config = dict(
    num_hidden_layers=12,
    intermediate_size=256,
    norm='layernorm',
    norm_eps=1e-06,
    rope_fraction=0.25,
    qk_norm=False,
    bias='all',
    init_std_down=0.0,
    weight_decay=0.089,
    max_grad_norm=2.0,
    decay_fraction=1.0,
    decay_shape='sqrt',
    train_tokens=148300000,
)
Each number is 128 + 32 x the weight over its row's rms, rounded and kept within 0 to 255. Layers, rows and columns count from 0. Numbers have three digits each. The size before them is the row's rms in percent of the matrix's.

# layer 9 MLP down (transposed), 256x64, rms 0.156, rows 104-125, columns 0-63
099:110135083104154155159113164141118173085143088109116096146120182135106142187056104044167072098145097088172099134127123120162077142110166150153098096117154183143132143087122098090153161153135132
105:176156052105129156128120153167106147105109113075101086111160086088140166120168112127151127146167118154118084086138139110124115119203095117110094121115078146137099023150142120176140108178122154
104:148152161159119129048113160122153167110125101171128122138201182131090063111097147146072094102085110083148121155182103070124156139121086106116162159142163132115156171160087176117154140139127153
103:172166215148167127122128126124140129096112133150156113160130145107168148086072163104052106118170115153074119051120114126115121152113179092096168130163159201146174139111119174117133126105111128
093:092175074114156108151092105133107141099104078129128135113144096093133058149106055159145116158156094179160138145091084131143141115137098168099155204106133133079138093111090166113145170119154194
117:142100107132140158162170128126069138116142102143142139147099161136107134170153093116156094167105222066093074123144155120088173117108177100083110125060219122142131127138148087110150146108132139
097:133115135127161122116162106095167133084202123170122071159123115152096191108140160097132084092168103138124138191133149185163068139163167137090100137079066139142115152185118163131097088118131143
100:085142110132162093111137085100149152080097101058141084149172183172196129166097140131143054108118120099157071137139088145134142155098122140129088172161102166196117135145154128154138100143095144
093:116144117116163152163144104103187149108121133077108123099134049143165126121083126118133097099121076164107123158076096115145041175090138135158195116127061126122150112192133104103157145148089142
103:103164155138127170137147153056139091146199195133101169124148142073105076117115113155089176108099113076139097129136167153115105099142105114097078111086120116155098080144191162119105168114086127
103:149144164171083128158147139119154149103200162202106137143122135115112190126123125123102151095122130176143146018159130112136181140066151123124145152129097195094128128108121079105129110108164153
087:127099116072138173098133087103170181150142153122132134151053175122111064153131129145145140121169096096106104117118096132145140095172141169104148170134048151103147133148077124099109199063130110
093:170097173159138089173170183117143158137150065100144109075181075108174128154136158147114151093090117156200109158142149106147131170129128180118126086129108118110155129134123151171111084183089083
112:149144082194090133181162116120122137162145145099094118132151112045100072145133156079130136077078099132146122123124208141084111127126094102119105123144058128114138158204119104083103143122132112
099:055123167120123108105176089107134110085092159157125130136081105128048157137132156153140133173089171113174086086193163157090104127058117142116132097128155144116067155126135137124151111106073152
092:178169137132104088092093150079148178149088100103112122185133134144128152133076172119147128166123118146151144122150117138077131162097083057130085136153149110166069178159134160126068082152164174
092:087166076099134180176091121119152130161146145119123118131170109176133167131132124076152159228141107093143103192108145117108100184132076118149162171134054161120104161141128143116148160143114155
106:124102155118180132185079152126143166118125155147091120177084070160157068139131074173154168123135125079099132106138192140133092056107132113097141160141142128141172146138130142086208128138132163
069:111147179172114198129167118098137148106081110117117119088138157052135130086095150153181068113159099080124114137118202149125099112120176134122104164110152174074077121134118108101088097140144093
092:132094187105114128170134116160133123117142108131145120156120094125189100111084157116181081092163111083143131090098098169097150177167157137157100084181065141071172146153110143101140111065077127
090:149130201163141122185137123104103196171071137156116103123097122174079089050155140143122127120129090109162137140129118111101175207168158105154168113133112127177070105121140157122119137088104138
117:069120120143108108077204108101119099117087109153151117130149108073119123108107143126141064084177184171148122169156147125135121106115112178108163119125138185095125120157146115132181114063173058
# layer 9 MLP up, 256x64, rms 0.21, rows 105-125, columns 0-63
095:144103126157091165085153144165173118171122135095064154206126149101149126131118149193087159163177135152193179164132127121162182125083177115128097151106144106140159145087089150151164138109135156
103:088172044157101163133088089178117121100121139110172134141147099083109111149112074073149125086104143112130136066104109122155070091117126119163124119133094087145056103116155091139109089105169084
109:125136165143130231069135115087109153156121128100109129111070110171097136122131087162102141125067130085143114143070121113047146105080125092162153140149071162116117133125120087121157111130095080
101:125133219114095098112083081126168117179139155170152141125138089167109122079132103182162047185105147122129112119183131108131164138132142154135144066135112146135098097090093111101133077138171108
107:058104152132105178078119106085136133089147141145140115125164094164152106165097115165113160060111130086129081109137118151129076126124065175151144173178122089166128102150162087129071101108157080
097:120165111135134149094174166192087093135096114144064107167131142118125104136130125121163145134120100117185112140095138092161135122154075045214109148105114108154102138058131088160180141113097108
102:152157153132165099090143110129094114163104155109128148094159125182106142083155124150096094174083172083017105149147166130127169167125100109107104178082106104136180113099112094118112169116097156
097:147174114115118159130116147128110175203124150162146104117091123198070106099128124113088074153114172087172090102183101081122122133123140151084105157111155128183093138098136068128122081100141182
100:147158140129126105117127070149140142130072101173119118146120099162105165190137173131127089163141120125142138223087149130184166171183176136126156171155193145072135167111093118151130127174114122
100:141142159111111165133136042105162157177091135118119183094086096104090082165148163176141175163136095123120094135130085117159070147121128070132188173151141117200113168134153128134132145134157108
091:153139086071164161055157127120108158109140121149169104111144176176160089064089120137086128113129121098160159113125088122082153122097136161090153186182099181100137109081088133130081097116104105
103:082111098100137136113114161145181138107059140134135143110071154125103083102127174122148128132101177088094109134174095139111100053078133136131133141143089176183175098092177089091130154089170093
107:152158123166102137081114088112091135165174161145130146076155111116061110109121095193091123107114122122102062159085116141109110133107123110153151151065053156126106129158139094100090107065076156
103:090144155120181101075140077090166115133116160160100174163039152117102144145148116104117096164119145102139097134158155138105163111166164144114122158124132072150109099190108138037132141069133139
098:115055113132147124088132133171086073125119088144126136099058096141135110055148102143112108126127111110142159094123085122138081046142165151095182098086078145143116107093112076149188134123125128
096:139061113118150137082142087170141129138092206136128111138119141129139115196176166158115111128138099054079151121172078153219113128135174146130161129107163126135125097131160087139101086155149118
098:158128153105149116130151162149160124041087075153070107124098149104138142099085127090121141152179113138176191092104120142174126132101178064082158141125117144171171114138172091121078130096137101
076:112156112102126086146148194096099110167140175092056123102127088103090135181161137135073127161080153147089140105101078138177131164123127120167115142135087096161077102160149161148172078081144122
096:104097088144159125113142136154143206162200189136105098107120141108079133072180104186179121179133130137132139125153158082144134112114107156137135156074190127159121140160133170164120117143176173
099:171180158164129125126151121159101095183180182095123128136093178115193116170159120165083127144070120151069132115165112135189136110148076160189113173105132156151150127155137166138142117091098133
107:111150140116159154073130140106174133187094165152140193131095109117156190137128103145112112117101092150067133132103143148140074117133107107131147207102156122159202113080163100141113141138192181